Weights of a small GPT-style language model, trained from scratch on English Wikipedia: 137M tokens.
Each number is 128 + 24 x the weight over its row's rms, rounded and kept within 0 to 255. Layers, rows and columns count from 0. The size above them is the row's rms in percent of the matrix's.

# layer 2 MLP up, 512x128, rms 0.0951, rows 407-419, columns 0-127
size [ 95 107 122  98 103 112   4 100 104  70 100 102  86]
[[ 92 131 120  82 167 104 156 146 109 139 118 116 168 183 122  84 115 143 115 135 121 113 129 153 160 136 132 205 107  89 149 135  76 109 121 120 125 116 124 110 134 130 108 105 108  90  90 124 137  99 157 207 138 107 147 142 144 127 129 144 124 140 128 135 118 114  75 132 134 150 157 126 105 110 148 117  98 132 105 113 131 117 103 115 116 118 121 166 117 136 109 102 169 125 101 135 156 170 148 109 135 112 149 143 127 156 142 160 160 127 149 125 122  74 133 124 158 119 140 102  99 104 177 143 116 131 118 133]
 [139 132 137 125 144 143 163 160 147 142 165  83 136  92 141 137 119 148 145 144 127 165 139 130 120 122 172 125 141 131 132 122  99 117 127 146 111 179 165 131 129 123 132 147 167 157 137 154 168 109 158 148 129  98 173 129 135 158 161 122 104 122 120 116 126 133 106 164 128 119 155 116 116 152 158 120 115 147 114 163 133 109 143  84 163 181 128 131 114 109 169 117 106 161 109 141 137 151 135 136 117 213 172 170 116 159 129 150 137 127 133 144 148 130 108  56 133 131 153 130 132 152 159 135  72 123 126 119]
 [126 137 152 160 140 128 137 135 119  96 142 189 116 143  80 145 105 139 143  78  93 136 172 129 101 152 163 123 136  88 145 159 142 158 150 150 107 166 133 163 114 146 106 124 125 128 132 170  81 108 143 110  86 175 100 144 108 140 131  72 162 132 127 129 121 144 142 106 113 139  85 103 109 142 136 138 146 145  93 116 118 129 174 120 137 133 135 157 147  95 135 119 108 167 122 112 132 112 125 129 161 156 124  97 133 127 151  51 119 100  95 143 118 130 127 132 108 101 143 142 155 140 149 137 143  86 132 144]
 [ 99  96 114 146 113 127 132 104  98  93 161  97  75 139 147 145 110 115 143 100 108 127 140 144 111 109 145 132  76 125 128 144 150 139 146 162 105  95 113 138  86 134 109 176 106 115 126 146 144 139 103 152 139 150 150 141 122 119 124 135 112 103 134  98 124 149 141 162  89 113 118 109 113 131 147 171  99 127 122 117 124 105 155 124 133 164 155 150 110 144 143 122 114 167 167 142 151 149 145 175 146 137 136  87  79  94 115 124 213 112 136 151 149 182 124 118 124 140 132 114 174 134 132 111 181 146 113 133]
 [159 135 135 119 132  87 145  84 119 129 103 155 151 124  92 144 137 161 109 130  46 139 134 154 127  88  94 113 132 105 136  97 101 114 139 114 122 149  95 123 159 127 154 107 147 182  91 135  79 117 110 165 166 163 134 138 125 114 120 129 109 128 129 145 134 119 142 136  65 152 117 117 100  87 144 152 154 158 109 145 105 148 127 137 105 110 118  95 119 139 132 158  97 158 112 145 117 105  78 135 134 116 141 105 145 137 150 120  99 138 103 102 126 153 145 113 103 122 151 169  93 134 120 103 159  99 105  99]
 [123 116 167  98 177 113 126 186 153 113  88 131 132 126 125 110 140 131 133 121  94 130 121 152 139 113 149 123 178 165  93 131 171 138 103 101 116 138 119 166 152 121 153 146 125 160 151 105  99 127 158 109  95 104 116 129 113 144 150 127 152 131 113 102 145 106 119 128 113 123 102 148 136 153 101 117 108 128 124 115 125 105 158 122 141 110 151 135  88  96 111 107 184 106 114 145 135 176 136 151 134 111 125 120 157 135 146 132  93 133 124 132 191 124 138 147 130 128 141 161  91  81  87 199  93 118 118  85]
 [125 129 108 145  97 167 114 175 154  99 111 121 103 127  74 143 152 113 108 127 173  91 157 163 147 150 125 157 138 174 146 154 100 164 151 135 136 149 133 133 143  65 146 131 124 143 147 159 197 135 145 155 103 129 139 122 110 153 158 148 124 156 116 121 123 117 116 124 121 136 126 128 126 117 118 119  97 129 151 100 146 100 144 145 127 101  97 123  80 153 162 137 112  97 132 133 124 141 112 120 130 158 124 133 108 159 139 130 114 130 154 124 199 151  75  85 107 147  90 142 115 120 121  94 114  88 122 136]
 [142 124 133 138 146 127 151 121 128 149 157 132 152 136 121 119 134 158 130 155 143 125 116 150 147 168 115 165 166 115 151 150 150 168 128  93 115 129 131 130 125 146 153 157 136 154 110 139 126 110 170 105 160 135 113 116 114 142 160 154 128 127 122 121 186 123 130 156 153 141 114 129 135 154 138  85 166 146 116 152 173 165 159  96 139 122 114 119 100 115 108 108 130 117  72 159 149 148 133  83 127 139 130 149 120 141 148 102 162 132  96 103 136 133 130 168 163  42 139 113  80 165  91 146  96 150 143 170]
 [ 94 147 168 154 156 115 140 180  82 124 117 141 131  91 103 139 155 137 135 171 168 131 145 156 148 103  84 155 118 146 189 117 114 126 143 124 169 114  83 117 103 126 126 138 160 136 105 147 130 108 138 121 105 100 153 129 149 134 115 146 114 104 111 136 124 162 161 124 148 158 130 170 115 179 139 125 138 111 122 119  88  99 134  93 109 134 153 113 131 142 126 143 174 143 158 128 149 181 164 127 110 111 159 136 103 151 159 113 113 164 159 132  95 103 175 151 105 122 125  95 140 124 134 171 115 134 133 119]
 [147 128 105 109 130 146 168 142 134 145 174 114 105 116 139 149 119 139 131 111 147 142 115 126 108 139 148  85 117 108  99 128 169 160 116 136 133 107 114  80 126  99 129 179 109 103 115 162 157 143 120 136 153 112 134 136 110 115 126  83 136 119 121  80 120 167  89 123 144  83 139 134 113 102 115 131 141 139 163 125  71 127 108 120 143 109 176 174 115 137 119 128 169 151 149 184 124 119  68 141 106 120  75 102 114 150 162 160 157 128 111  77 119 118 151 108  85 132 108 116 138 121 112 107 122 135 126 150]
 [105 109 118 105 123 114 125 133 113 122 104 144 173 142 124 135 140 111 111 142 127 118 129 147 113 141 143 162 108 134 148 147 142 119 115 157 128 115  93 149 101 107 126 122 169  78 136 132 145 159 180 151 135  96 170 149 153 145 156 138 156 139 102 103 128 110 175 139 107 122 120  85 148  62 144 122 161 131 129  95 123 146 109 137 119 111 128 180 102 122 157  84 170 135 123 136 164 130 110 137 146 151 161 133 128 157  88 124 137 117 142  91 165 111 162 113 111 146 120  82 163 189 161 104 156 103 107 148]
 [139 156 110 122 139 145 146 126 133 122 114 145 127 115 126 153 137 165 132 108 148 134  99 101 121  98 117 117  88  84 133 115 132 134 145 100 107 141 113  62 127 110 114 146 162 116 150 134 119 159 110  44 112 105  75 145  84  98 154 137 154  66 163 139 141 151 134 128 118 109 105 115 106 132  62 138 116 125 137 123 164 110 132 130 148  93 166 126 117 148 132 137 136 114 118 133 111 153 147 130  64 137 140 111 126  81 153 140 146 100 162 156 104 145 126 176 110 134 127 150 136 120 128 159 117 106 128 142]
 [144 102 146 119 117 138  97 112 114 105 108 139  94 124 152 104 158 145 140 141  98  96 151 157  99 143 155 154 144 149 152 159 127 152 167 151 144 114 153 124 121  91 131 134 125 142 111 141  84 113 132 150 107 113 169 148 105 126 122 123 152  84 131  87 169 136 104 175 159 157 122  80 172 132 106 109 121 121 181 130  96 149 117 141 139 135 142 128  97 110 119  82 144 107 114 164 115  64 131 111 108 131 128  65 143 126 119 110 125 125 136 108 145 113 152  89 143 105 135 145 135 176 103  83 125 128 144  97]]
# layer 2 MLP down (transposed), 512x128, rms 0.0214, rows 407-418, columns 0-127
size [ 93 115 111  78 104 136   2  95  98  88  98  88]
[[119 140 178 145  74  97 151 110 152 145 119 133 101 125 133 138 107 110 172 128 157 116 170  92  75  85 155 109 120 106 104 118 119 131  86 128 157 119 149 118  80  85 121 106 112 113 145 110 131 136 124 118 121 127 170 104  55  77 126 122 120  84 125 146 113 145 135 102 135 124 130 139 126 165 136 101 123 126 116 136  93 123 126 127 163 121 130 151 120 110  90 115 127 116 127 125 115 139 151 105 111 113  90 141 121 122  96 119 122 166  98 149 144 194 124 115 101 132 127 136 143 116  72 144 109 146  85 115]
 [ 97 139 109 136 138 124 151  70 123 127 130 106 133 114 145 185 117 142 164 151 123 145 181 101 137 153 180 128 130 158 107 115 117 129 145 162 130 148 179 140 144  97 113 143 146 156 155 119 150  84 121 137 130 135 150 126 161 118 122 109 112 102 134 121 164  93 166 163  89 137 137  90 128 130 123  83 132 116 143 134 118 135 133 102 148 118 136 135 166 164 132 106 112 157 138 100  89 146 153 112 113 145 127 161  92 152 166 135  99 123 180 142 165 125  89 101 129 167 154 162 112 137 172 123 127 121 150 112]
 [118 137 112 151  98 149 169 153 150 149 163 154 135 154 124 122 167 141 112 141  97 116 153 106 116 116 107 176 119  97 135 133 151 104 142 137 148 114 103 160 140 113 154 173 151 192 137 162 111 105 148 147 133 119 120 149 104 184 128 139 141 145  99 155  97 118 178 120 154  93 144 118 127 125 135 140 134 130 135 116 102 148 142  98 119 144 160 164 129 116 121 102 145 149 104 129 109 124 151 126 144 165 104 108 172 148 128 178 145 129 164 154 138 155 187 141 115 161 130 174 161 101 115 120 122 103 102 165]
 [138 133 118 118 163 105 140 156 147 156  97 154 165 111 102 134 140 143 108 148 149 149 103 113 126 147 100 144 165 105 134  92 128 112 123  95 117 168 109 127 176 148 125 105 149 151 122  96 117 106 155 108 139 119  77 143 121 165 148 117 153 162 147 164 136 131 107 118 140 133 146 127 131 122 149  76 143 138 111 122 149 157 111 129 149 108 110 122 139 104 123 136 137 101 109 112 105  78 109 105 111 150 110 161 171 136 125 131  28 114 133 103  94  83 123 118 125 101 121 132  67  99 129 114  96 112 141 141]
 [ 87 129 143 116 130 123 101 146 142 119 151 110 110 141 135  82 117  97 173 120 131 141 104 115 141 145  96 108 146 133 140 117 169 159  86 152 111 110 113 154 135 140 153 121 107 129 130 113 139 138 127 131 118  85 113 114 129 138 163 167 155 167 134 118  92 112 139  90 114 100 134 118 136 106 155 145  65 126 101 112 143 147  57  93 102 172 106 175  86 153 140 140 137 128 132 139 125 157 155 105  90 100 141 137  97  81 130 134 149  94 131 152  97 118 115  93 117 133 141 129 105 187 113  96 128 114 126 110]
 [137 101 109 164 146 126 116 143 113 108 114 131 119 105 145 106 147 111 135  98 118 125 137 103  98 119 116 109 140 195 107 129 180 175 110 106 145 127 114 133 149  99 127 139 117 126 148 119 132 132 159 160 109 140 145 122 152 128 155 146 137 157 104 146 152 120 134 104  93 134  72 119 161 128  97 133 125 125 137 105  91 130 130  95 132 128 129 131 125 128 125 138 180 112  94 131 172 174 179 154 122 141 122 123 163 161 191 157 130 109 118 158 180 161 166  99 112 111 169 141  96 109 138 177 142 126 104 145]
 [140 155 163 147 138 157 152  82  99 130 139 125 132  92  89 136 113 128 147 189 165 112 143 116 121 149 180 110 107 144 160 159 135 116 112 102 141 145  77 143 124  85 122 106 179 102 134 132 119 126 110 156 129 139 109 139 123 132 114 163 136  95 159 106 113 140 160 152 112 167 150 117 117  94 130 122 102 132 125  99 147 100 120 122  97 134 130 123 133 130  99 123 160  84  90 162 123 162  98 104 125 140  95 140  86 127  77 169 120  97 148 135 133 171 163 137 149  92 103 126 155 139 140 118 127 144 101 126]
 [161 154 107 125 122 111  91 119 113 138 136 111 134 158  69 115 136 182  90 134 142 108 123 124  99  98 102 152 116 127 134 140 124  95 106 114 113 131 154 154 126  91  86 139 135 115 157 123 110 117 112 134  99 140 109 137 107 157  96  90  91 139 114 151 125 148 174 121 196 124 102  96 122 128 136 105 130 105 155 142 147 169 165 142 139 107 151 132  96 150 113 115 168 149 140 140 109 132  68 103 147  79 100 135 121 117  65 128 137 159 102 161  89 151 126 151 119 141 144 104 125 141 128 108 116 154 118 121]
 [140 134 140  86 125 132  85 116 124  99 133  84 125 128 158 135  88 111 130 126  76 114 106 112 107 145 148 111 140 114 127 160 146 118 110 143  86 142 181 141 153 114 100 121 113 125 148  99 120 172 100 149 118 145 126 163 129  96 110 131 114 153 139 133 167 146 144 127 149 103 153  74 121  92  78 114 126 125 106 136 103 152 127 102 123 126 150  79  96 125 141 131  68  84 110 146  87  93 132 145 125 108 114 124 114  96 131 150 114 123  68 110 132 120  95  95 148 142 152 161 126 139 124  80 137 121 128  95]
 [115 163 115 172 148 130 179 137 102 159 119 118 108  93 104 171 134 123 129 129 115 113 120 145 130 118 105 149 131 111 117  87 134 178 153  92 145 158  79 126 158 157 164 123 174 123  99 151 105 161 137 130 102 161 109  92 131 127 149 132 128 132 104 151 135 171 120 121  94  98 113 130 123 126 119 122 115 131 134 129 121 142 133  80 159 114 144 159 122 153 149 124 129  88  77 138 131 130 153 169 108 151 112 123 161 111 130 145 136 132 111 200  90  77 141 138 115 108 146 132 116  95 139 122  96 116  88 161]
 [169 123 161 188 142 178 157 140 146 112 132 125  93 134 120 101 115 170 147 138 119  89 100 146 138 139 108 103 138 131 159 117 110 129 141 116 124 118 121 101 145 133 121 109 102 173  91 123 104 111 110  94 146 199  81 110 124 114 112 113  88 125 155 132  97 127 148 116 141 110 141 150 128 188 117 131 104 129 124 154 114 137 134 119 123 133 104 105 147 176  75 127 118 142 130 147 118 120 153 158 152 109 112 116 149 141 132 152 149 122 104 158 116 173  95 138 127 138 105 155  99  81 106 149 126 160 169 160]
 [134 111 157 132 105 142 120 117 103 128 107  85 114 161 116  93 134  96  93 137 130 157 130 135 131 146 104 122 154 154 165 130  87 158  97 156 126  86 149 142 106 153 135 129  91 162 112 143 164  99 175 166 134 141 168 131 143 174 146 119 119 142 125  80 101  95 140 161 127 123 149 145 180 152 186 120 107 122 121 111  83 130 110 152 107 176 108 133 140 135 167 142  96 157 128 144 135 122 140 110 158 111 155 124 134 149 153 122  93 128  95 108 167  79 139  95 129 133 129 112 120 132 122  90 146 137 122 133]]